Part of a small language model's weights.
Size: 9 layers, width 192, 6 heads of 32 (2 for keys and values), MLP 768 GELU, vocabulary 4096, 4.34M parameters.
Training: a variant of Adam for these matrices, 128M tokens, 11216 steps.
Each number is 500 + 50 x the weight over its row's rms, rounded and kept within 0 to 999. Layers, rows and columns count from 0. Numbers have three digits each. The size before them is the row's rms in percent of the matrix's.

# up: layer 3 MLP up, 768x192, rms 0.0721, rows 271-370, columns 0-63
# down: layer 3 MLP down (transposed), 768x192, rms 0.0616, rows 271-370, columns 0-63
up271 102:511490492558502540576475566494376508495473548433522453505548522501576534516468501486505550511517592443491512433493551486526487457465442358576583397452529420498416597513546456417555558451479450
down271 101:474529461576478494495457428466494418494475546496430480503543536435499516499576423513458533460477418566544562458481631500498487515441488548523468516602503533543522484576467487442403539441545527
up272 089:474591413535437512530472441473471522474475390546434662591472548529507492464578457451481430488481489543521479537476410456510483522477439555461479468440457533389452466473557411483567517422447529
down272 088:418535596484486522475502524567496521571469516376449396464462443482498469532438489504504493461503556511449482490567449426469492488533459503589410468480577487496447525556485527590452483573552503
up273 092:495527492555571584485613480479503411480470487505581413550502554466526441537473529497527469483465427504589485505431488476586517451514433507522553525493403444441500545516565444530554488478620558
down273 094:502544550497483446490510577487534584638478474509495583485486459532567611437540490488527544481518535499440576524498571529479462606498519449524433466581614510543542473537423491501417508495404476
up274 103:474523524559476450469524513508528551584564530527456506510503534460562446433557429576499484564596482351492402548349536501491510608536428478459448484468460412535494541467471525528589474427530556
down274 107:452480528428584474464463518478445389458466498514541524459529517490581506488480539435520488445474513531452554509545539406554407376466566414546533442476561492459491513501516503470541499593579358
up275 094:496475546529471510350510451532553557546403456477571484621472629437488496451537584520521451492585409558572518542459537480465464563431407592499371509533489516465502539455407517487507526403488582
down275 095:519519381468521440561420530506515464432471503477455515392511478625447405513544581527490585501455528462451474541482469439444595484478547446410521483497511502489485483547490477467568538550567442
up276 096:583492508525528452574571531510540471526549445564460533574581527494519485550538470554459519513540529556544484466503516529497520473563575527433539471515483560476444471473504505573577518478480480
down276 096:522509487478574599488423403519420490536422508517451510413452433467485491455410480477563502526466569491506471538493473438466473545515518571610547510467504390527563524437516551457470460539509465
up277 107:544540483427510595456435435551554419514495528475477503531542530548438482526561518614479502496580459481469537480512533519441525477452490448483487574560558436499430577489507476505553402511475495
down277 106:499430486435531509478524544565484523526545528390504388467550479499393624514563513503490480383599420484439469507438524481542567376504515519558470496594491524560506546567663517571529493513476565
up278 107:524523584521492532457471490453502503464467411515438554508562527410479426466526525625422600507465471454516420520484468551532524460488440533522527509524498458516500518500389522535510558508555454
down278 102:483458494466456389444520417500505501619426526553501538543428575449458553532510569486587519465502543475514478428506526517477447527498468518507472484537552472458520541450545482516533492519481607
up279 103:451549500497443569463506524444482440525535517523526541500526517522616444553490516548449512590400534439549517510444379568428470515450456476425526519538535466512490508555467529470501527500370506
down279 104:470457530487507514585404535523550467506435481447549461461549586537508644460566536493553500436542490507450553516470592520498453450487544546504458478521533495403509555514506558521517579462630518
up280 084:454509568460510515482537478579526480413516463473473536507559548488523426463548446546547509522501504509597479421514456494519532427454596580513466464564524515437530469524475458524461602411367508
down280 093:519511492551446547565511488426484504556498577445541478424458439485536512505504506493467496497503547436483459561528542464412468588533457496557567554498499566491537518525524522524554461681540447
up281 091:457535470497492391470536555599514646519461533505494557499525533465515485422566498510532544538504485514565514515560557476534458574465473507586504516480471520506530463435532505527487608494567461
down281 096:533549438478515579448420478444558381453524465549556423441450497528485507489424567479451490498549529514474466514456507525445591352451551532471509471390563482481453564544527455492462435587397511
up282 111:534431482527501477578563486490572505494549466442450557510457458637498472501582511473582475505524555496530598559480506475474518495452517484474529586474550445524486490418549581491532472526583416
down282 115:475554456434528460488465504546468479506495547405575539486520462511580475486485474572464482467434551545533413445463483507588480491460595496598467454528514494455477518520588437530475476469490529
up283 099:602457548507539511532557503558518490490477474545556561466492481484566496429588530493470593522416399473449552471390574632469457457522454495478465442447475510446448521574501503533441652510543500
down283 098:519547450493585544520476463441423527566541489524460468566484482406556502571477428526431501563498433455467498463523517422540549563527558518501547454465453499500413443482452472462485546426494554
up284 106:509520478435560509466465405533580500498604545495502546554401532560579459456425513484526507422509502527450594512510588457552438436528533482442491525476495471489391517529525506370469533532557479
down284 110:450466494483524551481459485544419479558475471573515458479604504605349567519467536551543498437492531420509482477508570523459445476514528528515443418545500507621478439523383533533476495488477574
up285 098:456543475492489414599520555534429499455449421480477474471445516459519441508494515464563581561524510611590515452514382518521399499507517404514402476549549503546484486455525467465471517387459572
down285 100:494477565521560567507413503516536448537577550462489514485590514517483491512499511482451495454544450428544605551482483371511612489450496566500486497421466478444394482514498534574487549625526493
up286 110:490494510547421562616486467484522534454452512480498511570537492448517460473569496531587506544568536452489455506441461529517496465517464404529450518476587543475483534434507486509565546490485475
down286 100:434491503427485510530488499434576536559430510545574481508424506514402476519556570498443497493503519400503518532510513473490539544594542510479471477463479490493458523482429534440506405551569535
up287 096:522384539492501524456476430550573502561526461554496485508570584534526380489554534551577481465432512542551582543609451457536445548463521606451467443545486470514554437512506518511508508464464433
down287 102:510605486389542534462539592474548525484452521435521418498510389466514552603411422525410506492521567585489461534442455559508517457433491389502570556484531441467503518427476492437564457543516490
up288 099:575507553480519534462582516567501590447534412514476472494484512455549523441617519404487498533497435396509422522426547549544445423564450485478459506582486513506436526495538512445513530414538503
down288 099:482503507537495453487438476504488455423505549497510520407513529522436520414455555449486512505552553479517463491456468470496540449445638410509446525433482531449529497528488452427528580531475456
up289 099:424425515510584598500510432511526420515427472359468474524478578443549401530504461504493530447582508421509453562496563484529481473475436416529506400482538513442529434514600477461542423455467452
down289 099:492475476369465436462450567427526515482422487528494495543557427551367509400449450522486501521536437529593506587542427508490439470502479560559448450585465556544486565560505451564439459549445505
up290 104:469458547535509512533527485479431601461505497481562482471544523491502445526479503540491611515476453504546569516597488559598474483438467519527522583449435429461514526561488508429512497533555496
down290 104:540471469550498502416491534524473459497607596559456560565591508558556561463507457510457523548533549598390549568427550435553480493509451520440580528479572511395488589481606539484606513581481433
up291 100:573534421434659473452512448511518553509528480459452460498425546437503495400468380550490515396463510502483498577522526503543439489539474508477469467496484461511475548431406519487515493472532559
down291 100:526421623580461442532495427504411511446485619524479490443444555472489428577548537465513496432478497538495468402505514474509517392503538527514534448567512442557546479488642494419535427487469487
up292 107:563612414496497524493431529492436531462438470500544565465521549470522452478423510376507600487492488512523470467441441483472518569485599548541446437545468460563531483528504450471502548402479505
down292 109:469417417560563526508516513542536522557576516489480506468445486492510574473594521629550427458531517480533477485590462550415500460440392482425602604434475550552472505502554486562502449452561494
up293 103:422471493454451442572536464630603557469587500464428484467577581589509497487579438597513568519475528476424503497532512569408503490504518520498565453582402565517457509471519463530486481491478513
down293 098:590545537453422519497462503467484518513452488473535500462509456530539498516480469507520477388517488482492553536569504509534504493520465483455501381463490482462421483410499504536405460485502434
up294 099:428393474402428490542479484579507458499559462522463384629436524510411532500580423524563474491499517506487569529527515460504549429443460506461512415527482460522594478425507431462438516456498454
down294 097:609569622461471518430483456513510482533519473479550557380511366499452460511535526380438486515601531662497577552518548530553490569547497541527485458529438535464487536564523527502489559526404456
up295 087:632426509446643570643511544448484437454572519447535455492591510504458444367490410544462494474477532508606427479427529449548550546481461351443455439515525545487522463527523466403550514471584449
down295 086:427519565601463452444435487560590498506448507512449558406447450484454551540544491429475479514515508467480491466560455574462553653547612485542535520476520554504582484555377499548520423496419526
up296 091:515450512491522547551483442469540468457514430494518523569497502506553562503445524503531518506585499479465480522488384551559484495563547586535476420547518483416464552568532470435557522452535551
down296 100:416544464543577501477476472543493519461445570455549470456497486466473548492468498497583531485526453461408468457504553452474526443510511450460537523429435466575530469461531520411529557507487558
up297 103:457489428478435485582435486585556461511552570377474503463542480516442526441573467481509512454544529504362586566487506524515446430481483465568479439549525472544474426481491519467480621513489568
down297 096:570550468442523484489550490473505678434451428506506490527536493496464502493490520427580521498534511526494485540486397444504455484558516521389528433397523465438577467474535493550485506545415581
up298 105:465432496541484646522501469473555543526591486498513501553539532455470481467510487456493511496485523395403480446421491554435430557471428486488378539550502524434530577480499557413562513488612549
down298 105:548422568507499534447439392481494392393526457501437525497451523621469459497444474527551465514512532446485611468497484564466484484533425548466474490451532528482566460412462498547344462500535486
up299 102:519521527421513528496474390530404509551515585443526488510530571523511438495614445517531494521621494459542505559443502622472506492497544531493521442565524455458411513510561493503508533494463486
down299 105:484521509476423454451505465530590547459505486463494405517526473464501511493497429538444501536459460531531553505544507472428480489513480434500527489430552483461597530636451542697420476470539450
up300 119:393511505590472491472550421485551573551523477474498489449511543562472454487568500501434562489520443351511471491495578562452477484502477486490463486603388501512460510548475487471412494498503526
down300 125:493503569463534417518429528462487470532537484560500516561479441465418416564437496526547496581479398416557460434540489421450507465555443573434471487449496486563576517566515523492525545585555531
up301 104:499563462487464495415500358636494471560488520440420543436484519469503406425528466540538465460564547537538472525445516469454488463540545497394470436505479448603473423580487536476509559469500429
down301 102:586519463527470468495559502460474519494502455510533481559413556443545595524460453494457480503518448499471477472490509550462519405511518498625498471444591478575530512428550590434503446426447466
up302 100:474517544518520491576471522415471484455510475448456430499569477432565511525572415471554584414490524502476532371549538502546432387438476476484372505530555541545535487530455454429511510548468502
down302 102:490526512495476478447501477445545509474535538539500491515518524476463454384430486485441502512594470518587534525527392441463615507505522557450513593526431480492380568492493508494525470454484623
up303 103:505503472460438484493457368612539572608534464531548507538438542462508502485595495489461531543461431488514558610504445457497485416545446430563498467470525546465445472501551496428406540557560434
down303 108:518487519559534480505501577431509404506551489442409494476518468499426438463427533501544572515547521465394401507550537506495453511515579489492481493561509485534494545476495419463513552436449535
up304 103:464533523548469430494477494433481501561459519449616450494537515464535432495454507560436554508457519466425498503496520481539536383432503548563527476446439422566467517475484521545541536521426388
down304 099:512478443425480596359458502467524489611476558518435450387520501434444569483509527472492494556497488542521508622430590478495487476540486522509468459539504419484526534509560489453515360490498451
up305 108:531531478454502645545456434502508510454486545562469593456542527460563430472538449632505506548527536449471529484549496473444457475432506528489544522510519464479463559561475450565534500457468495
down305 097:494556528467510574463554593415451508529467575494504489521509446498446484409580491541536544417652425479527491505537523441424508483471488445533491476531487478492495505587606498414556611483528457
up306 099:500445515405450520475426517550597524559601597502542567573471556565514419460544444465478645540487501480503477454414521516420479461513490496473426489543513529420482488494578427513510510568549584
down306 100:466487472487554463528493489541536549510478437443466531507501525488528459467553517489449516539582464473489513568552566477492508445497526538462461450500525581519529471501372493509508304448430579
up307 099:497547622542506565364467398481461596578445411541516456498558587459465516505556413554476421575444487472556580554523489492445475474463441565463404439502528428452440653477517509548561490450456489
down307 101:517385433443494502596460505579555502451614583521512497374485509511457484461485559470483558467437537504467422456512435531483511454532498390509537632524545505495511495471444465436462535584514449
up308 105:524423451546483413430519525608427485499441551557553562545482570547577522538520414499408540542580504478507502459522437579473446543448524440540495433557495372504472629484511505473487557482469498
down308 096:455516498473480542497585432482550441464453630485466492456485480401454566477537466552461525463516503457479443497555578422437481626529488489500517514481415492519500492408476413481486588490571482
up309 091:502462542566582537482609479422500403600476510519475536523448519523526465478550472438592467434625496481461534488532485514493461448539479378419538548457532527446460465470472544448454549322506463
down309 094:479490571478493520481490614572485559386512511574504513468602468521483505558429526558490500526464591556503532512493500470547549497430554492484467460608467480534556483443511476585487457525547550
up310 098:526544517503538550541488510425520473561489506454422533472557509457494473497490355515515474535529555434407447559481495563472470471496470518344488482497548485444543519554517525390449530470580429
down310 096:428376545493496434477509494465576464441499491618540423503371505479510528486471606491541467519509534577550508502505545502393550493525564545523497498625557487525597458428536449441444512494495566
up311 101:521503428476456646526557502468623462513476489464401519510482532550549409489521543478492488550482574401447450567415514503571463488462523457389522420478396518491499464487449499515613553545600411
down311 101:482481479532476427437456459477544463498503490514541430551500567466458617490537477522576403485530541586458462533552576551461477519550450506564506553492482622541477523415461485502469535587438453
up312 109:462461545473553521520460503436553610482551477529531520466563562461513485515525449510531553446559449400450552542561492521402476471416447429485389578521519502600560441556535538473523513442428467
down312 108:592517457558562551493556438632509477527509503470512482587535462586486519524531501485464483484477491511534513477442501454509478565605471543524524483436454457505492510512367522543445505532548583
up313 110:568467593517539413514523372368503557485440529617467533571444552531557542361515531557509509418406451469440432551532438499505474529554544451473445526571545480527482417582604442405554512460464485
down313 118:540469462506490515453544535573535480523567537454373597519544627523431461523490482609474496488500371613564530522472548507462524541579470582551462501594437563516556463559434448580384481530582468
up314 098:545452478425419481443461416472514408437503483535491491519478497588522468497495496491466517404450530545441566425448487483525517493508546449510456479511452585451417554475541411467479500499500443
down314 099:536544453463480446466509562523458429494530509495511579493516514468451501576387531553404506465444530473458449502451462593548461498546505501430464430494464539482462539512425471371441497526489569
up315 101:583471485483510475484550420522477551611450402475493488513516503440470516457425469524498434545642483460526532516530544569474490518468490501490545443427469523453468523535586436468487460490538567
down315 107:485525469496506466520398547513536465461522530461544573450436482563631501523601608580446530541348536534578521520481537601528528503498556473433461528473552414558489456488536538527517554491556399
up316 100:551448535457521446516512434541462474521493378548476502540518567502512410477530486544440472522500546515402499475555577567512474355421519545448495440484421473527537451516469609478511474445444427
down316 102:402576532566415540471464545454484574488540546486485458432481377515489493478554510490519400477579521489605528457489489514427492679499516446566503509576566498481470504468530432596510558497510456
up317 095:514441332435578490527467507537528460526507487501499532551451461442467560514546468501548532557421504545496526441499553584511436464553498445557461468551468450522504458550529490515535603490497545
down317 088:507574493521546537506548501454416478439453512532519526505479622536486456575499475531511510514623514501501510440463539452554598498403446574485499452432590490437553527530443539480513483497453516
up318 110:491528496528538473451483463565541531531521433540502434512559638449552479484545518552536534571610498504582564519464545537446473466424474560461461488466446539449454542460440418543535520488478513
down318 115:493448521435424522538444518514415485476471474494513471482529522554581482477433512489544532508537489483466479523470479439498544526513598452531541394551488421512493485484436609462492419411524574
up319 104:444444511524561401471493481438516415510584545453463481504573586511528496445442514508469552370476510518484459530442456530481451537462462533505482495572445478476518467492497446430399502443457566
down319 102:538549527578420530483539441586460615494450498523632431458475509564473469501526465496511430502530386463541440500568472469511530465496545495581508482531489513521460644605529561563514527496422484
up320 102:509544566493505401534529518616469492508510572468452454503570570453529456482545588519388491508538527402554505533431527500451432463463484503498525541482579519527492449460496469570534490503482464
down320 103:439470561545509528480488482386471487471500451602596609404429447499455520487532487422512502480452417562506521458527563541488511534512519494518505543547555512506442492514476525514451534427541477
up321 095:477455483503555521481531487460516433493477422400560516470409526578471403469497511586513434478466536407406357401517468481495530437592430482487583476497410509508491540481519466513500529570611506
down321 095:428460578516538412485409406493486539611485407548520439541525521458448549535479527474546526554455577455489422585434574530436500535528478492555484496532505536553583514608542535434529488480496556
up322 096:563451516512522627574520521609532411512532553528493456456469473540617560483411567508500568516509442553434401437391495510453476426393371482457465463505520456512489505549464474535556476479595508
down322 097:459476485538532435559504518472554575453478487542432503491454559467461550517594484582487550548427480605495479584556506576526499512579472526465604438469515527534457499503563535446517465543363522
up323 100:532509510488450538528556522596521417501543391493480471565422548516590412477491478518432477531444553429422502558565411564519460475528513544513484466557433545466507475470471438539561450508518464
down323 094:424498524551446495553409429436451545525469532617533506539526487471446504521499536440487481441495474587604496462464501482500443572534487499470481562473446426502530445484447496520505515389470509
up324 098:546479597471518463595502416429518504432399467500622523565549549633501500484476406544542669523501527489550485524434568568504510475470528611447508532476471364428473524442470473455486488520418483
down324 095:568407459474534513566538586530448440459513517518535476500492373524591458561478487439516403447401522489502429454467473484552447480519510439490585526554435497487590421538495521505545581511497488
up325 102:426545497437463544495484402551467530581458537485542454543485496451491437510454517453502500532473524445461440527441460488515472507544448481601484523479387388441498600561455547536571480497609404
down325 101:470499467515490567461502482412569491566432556503562520501519465502447502499436656514457480452487629536448533487523527539518490444530421516444556516474541567485524423463520497476588522479478565
up326 101:559489457530550592433396512416479538510421565497494568545509497385554523470491437475513501569488561519474454510468510491547516468493513464532541537562555373530524493445467546478592547507558508
down326 092:447547532531447425392472442406493422579585486520504550551508497468494426538417441562495523536517427570464545614568542471476476561508507503461547442572538482525529503504449494517431479500523489
up327 108:523448460477479476566444515535523482474532544499500514493551563444591552507457479456498560509461432505471479500526514530523487453473452397507531493535541473494395554412602513413491540446466530
down327 103:486435458486458544508457620506484404451502517479464511475532528494501431513512492476514520445468453378511494515584497462518527401477509393485447439585506547498480535480539476543449419473505499
up328 099:575448569345573524449469393474541471437457497464543550479439518435536484443501443574513532458428561520561484556508431495507506497509429564521591519544544542488490464461503492481441500532555444
down328 102:447486403582415502543464491515414521475555523487492408501568532529539520551531606500507529531539496516486559520498558487453416463621574432495391444564431471410563491585464546438547465396480472
up329 110:559557419388504449566517486598536511543674522366483524494515585536481450431529533545516485455468540453459474522458516469439498372541554496462474462536491477551497456434563513529454475503506390
down329 107:572505506490419480491482521387546445539426546519503477556475444491495552526417475471601461577518540501448445497448489508490469496499605373421427461453537506466496485476492495493454545422599398
up330 105:516420465440537464483410403519522394564587525564488525496505537480474465411504436510537454485448553444504443602494396612451554463630496500430561581446516460477527553578477467439540512490549475
down330 107:492423571594522482520585498384511550469576561470478504466596568457564549456562542456556522470510484447502515466467491524579476547545493480544473526455483485473456549390517480429570500522482523
up331 103:516412506497471481583512456551524536485555557542530585448514562470573572471553498548457519460450491516538420489478492637411517503480509550523527595536446508535563485469477365431507561516476401
down331 102:459493556602595419504615506522478486503449521620417441457399514496428455438557505479441487488589462512638482563546511575480499570562468547487468554438465499534596492454534493396517473567460489
up332 100:442512486427413546535464527485544494500466470527535496455572495518500482445544503490466515523469543440499413504497477543515451391438472551484497512571418519479424478435474544413609521451595492
down332 100:532438590452435500529545495410549491424541615597498510488579463505502482478531541519541488499574485548570590491519469527573521508484597611550500561470583556524482357561436543512431394559459500
up333 102:552411464530537396534588496551529473458492497451560516560491582483471510390459509504532497453522543524464635492538449554553323427564500552541461496509458595611510521475476510495537455465491460
down333 099:473534497436465490460448527500423537497575504487523508496572459431628509617556463483491469525620516491510390477484476481503499461432473479431498580483481384462514477426586486390574479592515531
up334 106:385537515460526442519471518518517533518439505429505469511604553484406484483547475546499559506567481389531467582517505430519492477426438463434483510545511523526556452567557452406435486485404423
down334 105:592555475558542492508539448539518516536571442481520601486534480588575606483582572516543522521413586463379524464509477593400549480460494474492522491506545462510447519566550531470500507422530513
up335 098:498493524471428523497487497415509489476429497554442448509462546538574512453609457453453539369477517533500450548457577514510447511463401512451540570501484474577539567515495506437563477476503533
down335 092:502442488496546498560489500430490433508559541509534534542469434458493577468476510479554453555441489546455541556503499520516505539636529552483502535531430481517549478469551523483478389589558535
up336 102:516537515513453407620479527558491472538544460489421472491482544528527521492499445531593543477488519512490477459483513640451476434441508520519433538578459481530532454497553505477446535481425566
down336 108:519554471519545465449529454435475488483607452435443479530538556505483541497603504488466538520561526491520519431420491489607535491533497555479561509478420483416491508633462376514585494611479534
up337 108:482460470566369519589410448512488467455492599540510637438540544539494420489500473522537514483458517427412419579449442514407493400390436531509522473555529490493485556492573475574450501491488561
down337 107:446510499445500460424545493467404504565524505474491466578503615528380379478549453516442460461525455545575472578504525488529554469403512509491447524502440554445526494502450466441430475524531501
up338 099:507415568471460490482447474425549539500542430416531536474575483557444520470553470538473517524515470490491473419493461504448531468520456449460429461467572508448536514419435541502524504507546450
down338 102:540558528456472523648481518486448530539446554523580497604461480429580596454474540434504477437496500523454575391483573581492560456511579540529525533452472512547484526575516464579493529438369534
up339 096:459539497514517464473508464543477616564540556521587468456512558466510459452462458478464568504482442480551548433512521543535500490480544534492591413508486525517473458486593518521514521493482517
down339 099:510456478514504602518577558425503406450534527469493487547459465560513476496483524461597469487530489409439489476425480489459523443488550532546377596587547356567553483564480521441538561615499554
up340 091:561500385484398467459500496557577546585563542429543497506424503498600456474473490521502507529426475510477420498485494500403530364465520513522473439517576428443447427483580486464510512495574514
down340 089:521492484449568617510493467552510475448447493563488488543519517458525538585604520522563419478446602480538508537516560453575409524479514468513510542441446523547544536490520527497409535612458494
up341 105:590512456568533504455506495588501419526425535502452522460573517491597481477501401531486496496587486534514461495419502472485537474522508500529458489597550512463482467454538473505546504471545486
down341 101:482517440462535614485562549536469502466557543506566506601583599554477556411458426586495484464450504603462540520429521476465492456466523541455545422468584480536531537458519539553555551468525467
up342 104:501550399530550553540569499499589439523463497430491510503463566448538443500493483481489563500540450503473534561534554583507509386506532489441596508448489534539523427411498478537460521453509526
down342 107:378525524561462475513478455494474540517582485583508482560417541462560533493552432480476408473500472494494467473530490454438414566583436459533497445535508529536461492467596410529502437466413436
up343 092:543458483456576572543387557449561485552434575482646499470455458426506453484488566484576550452501538514548512469537511474488498467508455510534442510487546534451486549511553548466625606459550467
down343 097:432491449452480512508572487471426556426533514527500558516434546591459493611568550594503512481505408518576543435366490544525473479510529401548567467578499493534541549438480516568419471575439493
up344 098:484513430467457487503476525547446585459527481431441504530486511522478442450540454447435483416454534491449484570591570541401341457621519523508501510473404494523470487507474480489538495418545374
down344 096:488485454514519451513384423561545446454546522474400512490470444542567489458431455502548543499467391499441553411487461461526511538342556527490500510452482502470551540444533460582493494588595588
up345 108:452539501498524543426536482504480472596439515539488498438537543545568497490503402500536525539415520464504356451479467540392509528402433507380512470491447488528480500516493494466547494475489546
down345 114:494463600581553460509413568438561540531566483555518398408442506516421493513443535471374474480486447488559504488431465499575445427502475440536544473582569503453496462628459432358457510566500500
up346 101:488472544488421518495531564514526512493465519512529457506394482436515431499464559602440452438529478482471526487507556559491433500392508504524506420569509450552473490469461430514440486431439566
down346 101:439517557450634519625532471554480463548508540468475507547501626500570580495568480552566559444529532498562434542469452464468594447452488581498450437475414495493485486507487552449597409565559566
up347 104:543457519488497422516440488576542522461494541559471514546510547499463443482451543508473516474573526513423469562483542547484547510456467527616498604506475532478564615463478461556540495505437527
down347 099:489475388493534446546471486510475508520547547545477437571532501452406371562429425585496519557582439559551419494506508522418590444527489571600583532408532556500517571473404427567519558537448508
up348 096:489570516511459502494582514547479443557515569542500542445485503496545535439490446589535512526527525527565532449453437502510396537525520480466544471491417560530496491507421523482445604491485473
down348 100:507464529520485565519401490475453504430535423511556476496452491425504522564497547493493537423476506501517408555509470522480400469540530472626497520452538441514455484435575534575491490519403468
up349 100:553445497576588431606551442603548519410460463499476519578447559572545533492527538492508477464582492504508444425482437498480497498492505591453574563568457406517480498530459468454534558520446452
down349 101:362452517505499559487468454481456424540480463457483492488518463583493397562581467462522473559415462472566484518551571470552486448494480406510440445484484540448479466420552566541450582479583485
up350 101:476531604478481550425440467491527585427452446517523529503531530514450455443483597473483616540498553498532478551452505566468509526457467525450558485487493465561497510524404529478473516458549409
down350 098:493512463516514483595527595529438491496534389475444555444533551469503523561538425499568507452524548545443444447590584540518473468430539475490498541583498501504497442410591403591395592510479479
up351 093:493546490436443573580490533448511565488531498398411488511561535544447527490477494589498476461565521431515480315526480553485421468432455487477402493490445506566496534511544566516547510476518451
down351 090:462470507530508541551507444531509469592455478550384421457456491451441538448512510521532469553547473535595424528451547497519586450466553543484501553467529522486419607457553508547470418519484469
up352 101:470610461562507518527494527566577532483446420540457515507586509631480489500498423516487472490520499473575467555494501483613466465550461465566555457572487487488510552449529438544486529423486493
down352 102:536515474527527457491476487459455510482565533423409549483597440463574472494416455513444437573499442406488553511491478548573513468468515547534496536391496527595483641593481496416482509532466520
up353 093:590460535429594405499457544537459494510560471582549581549542515521583462448513530516499486496431479489493442446513496581508442447501530526474559475536502527588519483537497496444471514471445469
down353 098:399486453533433515487559562461482566476458559461427493403460463522497513513545542410516506525534491480515583498582511532555584439514479510509473435488526491413519490480510504578503511508561511
up354 108:460494502483455523461458538436492458436475563549543487595597540488532471470477463529601552466470578478547475486540413474569514448416510444473489542555608527451472554572510498430480592402571516
down354 095:580515493588525457505401523547449543565510438530499575481547451555383410517438428533505465529409458542564550568562507560475567493490485473564458523513443514473443473463478473544542472545516432
up355 101:555493511468468409453512482505549516497480633454463458568412567530456458485498476562505549500575449473434506556430429523489483565488510511484486627524465536553444488448460543525437535509549524
down355 098:406488462483663455527497541500414426504477420502576474397484482476592539539491455546517579492417552522550473509515564498433496509436411444407544483497548551472517446541545459416528518507544471
up356 095:538435544497463568487463480504485564520466446523542614571524451423490535517502522525484481440536432572569393448538381527515397527466466464475501591532574488423470508438447614565518472433553522
down356 096:456428453481413479497561456523430501501499484535508452431507545456565534484474577507479598481495502429444532518627475488587465480427560584519506533502536539518554500580522557552512542517419450
up357 095:540518425481472505442490519486497486496624449438467580482548515531522523513628487541558422575481499553444419528471464476515486587440539584500487471456541363481493599577487521488607539521568584
down357 088:428462417481417464486467530519504478647533501498515487498500555471588470556493594439607531514594473505474441451437509544614509514471563469441510536410521493533469572473477522491396516544467521
up358 101:540599464446442499471491502521527397522576528513471454488558571443465498470491522527509492498483507519549575478473481499518447503474564462490519429537481461526382465486434434533573536486528537
down358 103:521538494601408539496535534497522476485449540579505546543509497585524535544489530501449515520577563575539575518513465604491491484513526530470524580495529525481512514566460518519477496469515486
up359 107:431538517469429490519474514497581532498512495471479448525550570479527472500508520511559496523438541431501417485513472508544400535459495416532572439618443482440463499522581478471468659471545582
down359 106:501531483408642452504486478501492504532531465467502540559544423450478423465394417537477454504560540428625517579528524541461507431528499553486488557393472589470562469504514405563489494493433469
up360 094:593622483516469603494582522520491557498519580464455562529517509480481415485539470523487521478486592462472372469453488527482472435489517420513519471517522519437456533443528459352490482537524454
down360 094:501479555483426479494516512493474484489477452508490464569458408461472558497475559586480479548543470536481516528494496444436541462517503546562437530549566525539555497553634547532502502505439531
up361 092:448535452489438468480432391588515527591509524548521471495558573475528431502544461539529539450464439489487539560565511570430354514549458555542530399426395510401485520506533523609451470467514470
down361 098:522569488506530564456503521503425434431547521472454487439561327494507484490451572532466484501521501526437474470487542505588602472446490475493498550528547479568507539495446455441585486550483524
up362 097:472517572505566523512468422474547481513449545540461504516476596524438425489438464560480524399530546476593409483510532553591401451480551456479553520496515527447472478450457460524464594509476473
down362 095:537522495430475482509426535479408485486479411459561498462459491428564532556484505515546433474451431415588501502520466544491495614551462553591521488527490482486589509477492515481529390419469491
up363 102:464460458464582534571545483492478459486451463518486418525438567524425521491616434504421578514513472437490491481537537464533538512545493460491469478484424433541499506410485547552448540477610481
down363 097:590505489586487480462407465482518422476595521559496514476548517540538414588497547426496437494465434574427516442478409577474504528490476433507516512505521554585508468463502461560509406550489571
up364 092:486513446579442477537466472513492498567554448534520402520562526513526521459604515631479498562581570522525487514449559526516513481398532494467485508444483486443462574543549479509584524433443503
down364 095:488420461481576413502477498509417491529499573433526574524461441575484581413438554478528507468460512497507494471475445455447444397578576445506483509477483465435560469558476558519552549522589459
up365 101:571490556483530462467390527531575485396552498399547518490525596524613526489496502457519493545412469525537464535492512532467444441562477365462477467486523492495542503537499493470506543384561457
down365 097:531505448514511521546465510507481538567498489545431528448579463471454491567510488547506500531629502528388483591487460547530488529393518517519510558481435537453498473469595492569504365522502562
up366 102:471508490457639508532519488500506519506509499436512533474459532564553509460471463540516497345601443494525438542592557463529441457479518466455416547466489475470489485534508454489549578390585393
down366 106:530489507507449462558485458496523531475459506563514523494443453501441445540501508490455508456523448473491554438550504545543488453534466508505570438389459521484567504515475559591463506594491526
up367 100:521467455435514578496468508504448445514512500485493538614475476568475494505501483513555495441467535574535452458498487509580494535442497506501500483499504407426470537439512438459498608485522573
down367 100:565467467553530510524603472547497553525525551502442518474571497470439563515484365509531481590501466473527501509435603517454558394396454440507503530503476452503513505425562573598495495381405493
up368 099:564526467422514424566548484541480549452533516563582513535428484533591438440580466545548426512454448533430528395564556558475437434480441450533512542537479441546508514577580512453517519496445534
down368 094:417550588395537499533511501427477489498445514498521425501498498475530508352496438524595485408513462434548544505549538480452409416561514495480488520394507474531529477543488557525596541615445476
up369 088:542640450438439465530559466450454504459571564502498564401504543447513507471455517494520444525472554483456617539494482567603506512477524536471598416593522501472446530510517496493443565513501524
down369 093:488426510530648480413464446561536583486467472449518512529443518582523598533496562530448514407525485478533445488540464438449473586535523443565388578499482490491550456573422486541528458477447461
up370 099:517535533469503492469495432529463595535555537571596516480534519550500458444467484540500468486583448569522570504547472475530442423540532595453461431416481511559469445550556589477450505381557391
down370 101:560479515560452605456454543505485537560517591518467547510485423593529454512576583523481547566426521472410453441471506557489583531452478427568535458548554548455492466492475445485548486575433507